{"n_layer": 12, "d_model": 64, "n_head": 2, "n_kv_head": 2, "head_dim": 32, "d_mlp": 512, "vocab_size": 2048, "activation": "tanh_gelu", "norm": "rmsnorm", "norm_place": "pre", "norm_eps": 1e-05, "positions": "rope", "rope_base": 1020.0, "rope_fraction": 0.5, "qk_norm": true, "attn_scale": 0.332, "bias": "none", "tie_embeddings": "early", "parallel_block": false, "extras": ["local attention windows", "normalized values"], "init": "trunc", "init_std_qkv": 0.0625, "init_std_o": 0.0625, "init_std_up": 0.0625, "init_std_down": 0.0, "optimizer": "adamw", "lr": 0.00431, "beta1": 0.9, "beta2": 0.99, "weight_decay": 0.035, "lr_head": 0.00812, "grad_clip": 1.0, "warmup_steps": 507, "schedule": "wsd", "decay_fraction": 1.0, "decay_shape": "linear", "final_lr_fraction": 0.0, "batch_tokens": [16384, 32768], "seq_len": 1024, "doc_mask": true, "train_tokens": 152900000, "steps": 6515, "dataset": "wikipedia_en"}
Each number is 128 + 24 x the weight over its row's rms, rounded and kept within 0 to 255. Layers, rows and columns count from 0. Numbers have three digits each. The size before them is the row's rms in percent of the matrix's.

# down: layer 6 MLP down (transposed), 512x64, rms 0.173, rows 319-365, columns 0-63
# up: layer 6 MLP up, 512x64, rms 0.209, rows 320-365, columns 0-63
down319 107:141135114161115122105119127110136084123077138136106131164160135180140113141145158142122086087071097147113147132113162110116131168142112133120101122160103094115137136118114138143158106087089115
up320 080:120133186144162111129165095143138105099112140119153130127173144087133125125098129087150116104114146100131129176113163113071093105069124145145127116156143124132111113126145102128138150121144100
down320 076:125161051181126134126093119099118139144104156132142123125091127156110107121155132168137150137167092147100157096094142131117145142130066138098120142127119152119104146137120123124138164103137124
up321 091:116124082115122126155132129117095162108098157125149120098141150095110072145138132123154083078140133126090123150131136119124105123104129158127163138120138134100112118147103071102124093148070126
down321 114:088134111116116167187120107121094158103138127166146129099150144112142111140137148118133096083122155127070127130123135137148120133098121184144165153130123124121114149155091132143093088141095125
up322 095:124091114136136113166165124137135122098129152126126112126126120183110129129150092110173149108153156107113172136143137080133178157164128132112106135102129165100097104175106125132128103163103126
down322 092:133158150181094179107108160142143144105136156091094174166105147130153116117134144117109162177113091168105162117164160124114108114129114145161133130145113125137116110110156118131118123105119128
up323 099:075129087112136126216147136116095118135141167125145121112146092083118127118144150097129146131113122145145155121092090121095109123121141126122162103145092133146104127085105140131125094128110127
down323 086:112121154064159125073122146115148162113118117146128149126116134140106150132118097151125133115145152138142100151147081138162129122143119090153129175115145128088130099150113085111097168154162119
up324 094:137128105111126158123108150092149136154129129157161102111098101127113143116128104123171158149108124134144187112181146141088119089122146152162164121107155094106084085115107138107137116116119141
down324 081:099134154093134121097134144185121146129123110144136100109130170119128148087158158097113150116154128118135122092124098167160131152087127117115120087148129134147155169144162115180148110119119166
up325 110:067111121139135106165176131110111098166119166100154137130142122124121138135129118140135122130150123150155124150139173147126125130068113157114122070093104115139127099063123120124124106110103130
down325 100:128154081164135095171113125161170113114101139132116100117167151151103119090169134126136113136139132146113168132089120137143170135145183143115106122143121176118154159121127139104124110111090136
up326 113:132126126143113127128106139151141148147156173104129064107088126119112133117134097107156160139123182164110140139179134137105114088128126179104135163087105130133087120132135097117146100118137117
down326 103:122202178155139122109126134099164134135083124157151110134125145157128094120098175122127125135117142131145124141154136151085126130155141105165133136118186109148133122121134137145190113143114117
up327 077:131103109119094083100152111158178137119114109096129127132114107124154158154092145148146148104101105147113180157117107101110112100111121096107141142094115153155101138108128155127097156116169162
down327 087:113168138120138165141118141119078121133116141155089163125138158113118092104168118115102094183169139126125086103138163155148142138147145150113121160159153103129167149143139107135137115164125107
up328 120:132091121172101095162116139137131096126134127094164117160124135130114125108171132139197137094152117142086121143134134089108117156148144160124132099096084114128123092112136120099146087140133152
down328 138:136116106168119115149115099128104136166105141127124111131161103164193138157178140126145148112149085106127093117156104175134138170159161143123114109134080128088124142128114121131119138145141109
up329 094:131140120158077063123139105129157091104112099144167077104119122111117111140135119134141113095143152146117149147116156138118143140120061140143146139108156151135153110092155102127121097152117157
down329 086:115072130108161138148102103112103156136109135113083130125145096152118123093100155136119112126139151138137124147098125124150117112120177124158143131142123142210134173124143149163141156107132088
up330 108:127129102129110091164142131122115160098109129135147109103111158129133114132134111156144104071109114121157137162126142081133102137118122145170142121137111088168128115077144100119191128173130102
down330 088:128174159097129147067104154160182140135094139125076129149109109168109076108137134130125129124151104127110122124110147148110134142126138141146122158144142137125106133146179161164148151114158130
up331 080:123162125142164127162159137101146134127130164141174122102148107102141123122148147157157152150123168094101159117184138171140153165115134146121131172091127107127124142151115124115155132164171140
down331 075:143110118120109130105105148100120122141142084142089133144140158137091155181078098087113096108121092134127124111076116101116118123113117120146155122158105152102126111071134131119104109136083142
up332 091:109139140155072123108136144117113124127096115098183128116107147125132123107130171100127113070098119154095090150121097159116088150089113123134140121106145165114124080131099115120141151125162120
down332 091:150083107145150114106132090140150133138151126137113211125131126137142155125130096141098152107159116118115077162078110142139147153148091131123135121135096101159147120076119133099134120129140130
up333 088:141106104126139134129155179139107118108111152136142114155171118130138114114125153123118131148094183116115105135123140127160166133132111135142162126100136108183086142154111044140120129112093121
down333 081:149136176173123128124134062124137154132146119122126141110076162118141150125130088114137142115147081108117126156142108117077120159112139137123115146119111127119135086100155169114139178150143102
up334 090:068132107107121125101179179141182151094097118159145109106110136139114139175143130126152137152102129099084115140137115126138123128103095127144127115090139143170127114112114116143126149124125077
down334 077:179114102184137156128098118113102130169153129114108078124138085134115117144118075111153123121126129165142170104123146112133098157117178129099132094157121109140131138097126132133170119144141133
up335 123:133125090171106079121150174146176140095166114143125116125118141099116099125137111112154126103130110089094124134117111108082100140097104176135130120136126139117088138102123093109169126096138136
down335 113:143132134109127133142184111079115140107114118107120149094123143159128146153086126083126107131113119138119152117080095144123113148132120151139085178113148181145180111124133139084150138153117119
up336 084:091158128142130081135141106099120146104129097125150144156120113123104089109137121107137115113108125139132117184128074137132094132121155175133136102116112136101138111099104105103142169062093139
down336 089:157166130102153129116141104144090118122126163136086129146170128133124142140177128167113132168139177142147143129133114079119138106125104101104126097119135128089105174145127164133110082154103117
up337 096:121166134113109095150183112142108115108158118107132134106152157118095160096142122134123132107159126110137159122146127089106094175089160143137109092105101144136117083113101076117125109145139105
down337 111:093118131109140122172141118124096148127091093084158097099159135166095184113105169130136105156130150106119161134142106134130157133087153123153099167122135140152122105126127092117102104146139129
up338 073:136166152105114142132153112121151130133114140094129131118171145125097116091128106104134154180164169072111108140128143142139128124128125116124170128121143103144131059115101110124167137091146170
down338 082:123103156147121074104132137105113140148121116150137091146078081156166123153152086144163135093129147154151158136100121079111112138132137158145084111110124129112114174145144145145129136112128101
up339 108:146082127126079121184124129137158147098143174104150110124094153098124094155159126112121137125118156133117194147147159117119146121151147119142125099093151139129110099107134133118183124121147125
down339 080:157149104178162168130165123096120170134185128110132117135115092137144122111120126136166118142135127116114121079152151148106120155144118119146147112183112163119097141146084125161116137117117091
up340 079:091144119100138131137119120113157150143105137133129076102142079126120104148092150145102105114118160113144147168138145148117128153118143146122108135082175132172149097101085085119112127097133166
down340 085:152093129136128101115136125135083100124135121125135180114138114121153151092201119084167155153182115137142125104121140103128108114154107110134145122127081108096101128137166147136134118137118094
up341 110:134073141166103101131110155134125083150153122112129151129121121120116106118137110130139152100135151146108153151160159107132178159148054144166165139132106153124131124155127130101124075126117131
down341 114:124181114117149135126155088138140131147109142109132029146107140101161133123076144118116120154098112111091133108102149123111159147137154110089156111122115082127123139121139139121118132128144137
up342 091:119148100110118130104133185096142110170123124135154128079140158131109124158134094133108066106131150179083136150123122136104122141163118141101137137157148157131117108110080141101117113125135097
down342 085:117110128118122153133134143123125118111124138128128157155138095139152127103199126144162159085136119107177095142153094135163115099113153128156096058120133140109112134136141113106124136176127167
up343 115:094090101146137102168122147171103095126158148124128108098101085088126135098158127104129133148137115095109131110174131099149151121127129104152117084115118128144095132137073088106158131131139121
down343 146:142106119171139157133074152129099127101141137110102186136092087104107132166168125106122097088135167117127121103135143125125097101100118090128148166118088132124116105144105110141114141133110104
up344 084:106139170118093145155127135157124129123127143077157129146135068118103136156123109135174099121111142100142124138131099131149141184092144123174123087115132085130129109139107127106122146099082114
down344 082:149143099161136091079108107111123144163145126100122106115097096138164117127165114134100159141126080156119124111109157151117119113183121136130136052141121112123110129103150125119153142097121102
up345 121:088105109138130094135172137177169119120130170139146128071120091104129121143164096126103138134164104114097150170153148120117138137140116125145140118125143155085136120127105136091184118112122117
down345 111:139121115135128111181130109105126146163093146102180126162135100134078153107109127084153138086127153106138112134151118140085137104146146143077161150103124115111123156145095114166138135137104140
up346 106:082140117163110103129132126117146116086107138143138111142119124147113076152151090082162124105109127093140141145117121109121133146081093158093127090085105105144099124097136120126125126118075154
down346 122:099160100116122107166103127116108134099094107143162102107125107129146088134126126119159094147139141089152134133118129068113186115130079149127103136113138130119107158157167112129103134149084143
up347 090:099097117120113115132152150183104183099117115144159130120119116077114117129146138111133165131125146113143152137147130121118066119134114151158161112130118101143112108068108120099156111169113102
down347 140:096116122138107139160129136164085166106140134140177166149110139102099087142150126150162148114107140140148105147138115096137098126139109203142167097107149121106105110126124120094122113126151120
up348 096:139163153125119120115146161159094119143097173072110094104111141077115130155150093121124140129109144073134163114155105171111137141129119153101120144150130128143077110113112142100111124152117142
down348 085:133157141175126154125136138106133164119144106164118148126137135118170090154151107116132105134159137137094143105099163085130107113126161089121150124128093111170155130109144173131135133096066142
up349 103:121144109142098111120157120105147086078120142151125127107097144145122106088115087104154127109139135124125112161079094131043105129124114147127121139137140080127108114114103121122163112158122120
down349 103:151121104112084091130121087110156117139146139123106159139105128097144117160180195186118112134139126147143151104138167112150146141102095106126142155152111144122139138139131162122147122086116115
up350 104:126147102113117134114135135122135089136152143109146111043116166084089130166138107095125129131100119085103116154145134152109068137121128120124136118153117125132111115114091135117166125148172117
down350 088:131152138173098122116122151154141186135108123120134108164155088142145136110155132169126136150127116164105138121139128138150157136157148111132139146103112085126168111135168134117129094049126151
up351 107:152120101153145088187124144142126111134204140090129096071127130097080121111154131133135148135107151122120154124185117121097156138103141134142151140123134118139114136143122109119167112126107120
down351 111:112149136142169106084128144121145121142095110091109106162112170148121108135099104090128122160084159122143084136104110151107130064079127106148142152143128114123100138127158149161124118144123135
up352 082:118128138125140118143169106125114062114125146117116122104161173105134120154101124068120121142102170157125138138118143176133147153142122128113124116127167135073100073105129121124150120123158151
down352 079:116145123155114116126105159138144184156147101123189143129145112155122135120156099178120139098156105128122113074107110103149132147118102131123141167109121120138152180143122103163134128168097140
up353 091:117139086107148149169131176113172142146114176136160112114121132126109123099146121112157117108117111170091113117141161132083146114139116129142146109110155068120112121146102118108119134166168161
down353 092:148180120139118081110149110132110107099162128106130107129109107154134114076161113155140169098131133105134098132125115117122126179127129143162136111123065177108151103147111103099122138135097123
up354 086:090128096138108140154122134139099137097143134123115135104099128145136154126129125161117108137112149114160093137174118121172158135178108173128146095113147128100152069161134081096164126140129107
down354 088:135150152208113091115163097135139126116133120135104120146151103139168112117147151077147136138130123136095127100092144123123116153102168102135137125143102130161121146103120117104116106108065102
up355 100:137123133125121118143125161162130111161090131140124139130097124102103131110141137113177175122159123125116180119129113110131163110118077130107144135163156109157063114144095161132135124180112101
down355 085:113149161174122130120147120094126152128118112120125134119195158156132122155119056086092095133103110137157157134155145134108132121127114145134114111083124092136172142093145117109107144118119120
up356 078:097114122160106126184163154172139093089140120136108116151171098142115097152172117115148132093125109140107138146130145146122151148103102157114137144118158127145114085115123078098122136130166123
down356 124:098141108139105131187154154173109090111166118130087102117170110128072095133153130095144139118123136131118143153149141150112146146092120164112140110101143126137106071121123113114122121116158146
up357 092:092142158172140124160100137143135139110101103087127137163112109132112108097160140109139141115135160143134121136108114088114081083114111173149138106076109105145115112126097153119124130095144080
down357 104:104107126198128138125120075136165132113121086096145105157113124108102115108175077143150148112121106103165090117112124114101174128117135139126113129130103163126147143116112162113152101135134142
up358 095:091140141128120089125118193117123134089119134111179099121102112110121116126134098152185115075125107115150131093172139091081136120139136145151160139124115133110104137108137119104112113110114158
down358 082:174134150129094124132105079110135117149131086129133123137098114114142076152146096080147140097154125157132131104127174148126109123184134148112090118156143162107146118139134152183135115131122125
up359 103:115098123126121119114099180139129118110108157104165132130113147090095105143133121119165164128132098121104138113136149154084100137117137108145121154109157139145055130100142071098158131130097123
down359 097:093153108119099151130117126126099121117152155133144120082107151132130130136116194120096083124090124130095137124136115100154173136126102124145097096127131148129129108084149090129141142093094179
up360 099:119124149152100135176145130123097094095118120166167089085118117155113139181142093133133114102139150126143138125117173133098169099115133135124119072126140117102141133130113111095150155142086144
down360 089:075162146131126146107133137107142149129129102116114138153151139096111153129098144134075167143143130143100173132107150115112129117187092137141156143124084080146161153143148134165122133142104104
up361 113:134096122133149115137131118110116151112128140156164119079089134144099121109119123156106132122141132099101137142126151093123095121106092160144137107097152115099105084092100109078161107172109173
down361 121:157110112114144150118125176097114147140099135155145187131116118136098131118077108177121105136135138166123139129125122115124089158126096155126109188134137165082103145102122114104132162133131150
up362 073:137149114148122144132142138149114094115162145144115143120186115097123124183143102158145150112105124145071153123103123151105196091096126111116142125114172143140139129130113113163131112168132106
down362 069:114107159119143119118089124102134172121066104141169131191099123108116139123110137092112121108163139113166124162140131128133072130126107121131133160127083144120109146116149129071138138125128139
up363 108:109108110141107112170142134142141114152057155096142128074163094100106107121135142106167166139126132119077125126154153116148138136117121116157130093122157149143113106130115101107143145121099084
down363 098:152110108181146156117147130164091132162112144132141107124141101153150123077181176122113121146115142137152132117141126164099126155128142118100100158126115077127130083155176131109127105133130127
up364 101:096117099139142086163141121128131147125137105121152099134137119157112127129123098148136105075076176130131111161168087132125143122120096183156145131143135124115079112108103102114120129121086155
down364 110:142157097130092084160144095102103148145120148130138118132181143167134146094144121155121118124112144162105123136149122179107099138125122150139094133107123086129094162150169132081112127145163128
up365 115:117107128131117087127152122140145120124166182138124103069117161110131102137152089133160124109144116113127115160175159124081165150153105135120183123148137127109110149134106085112128152121115150
down365 105:133111129127079137105110131116133146125115079140150125092127117136106182137133157074151090101126154080106154137157115154139094121123133104109154159093107126124082133141129082099118142123145103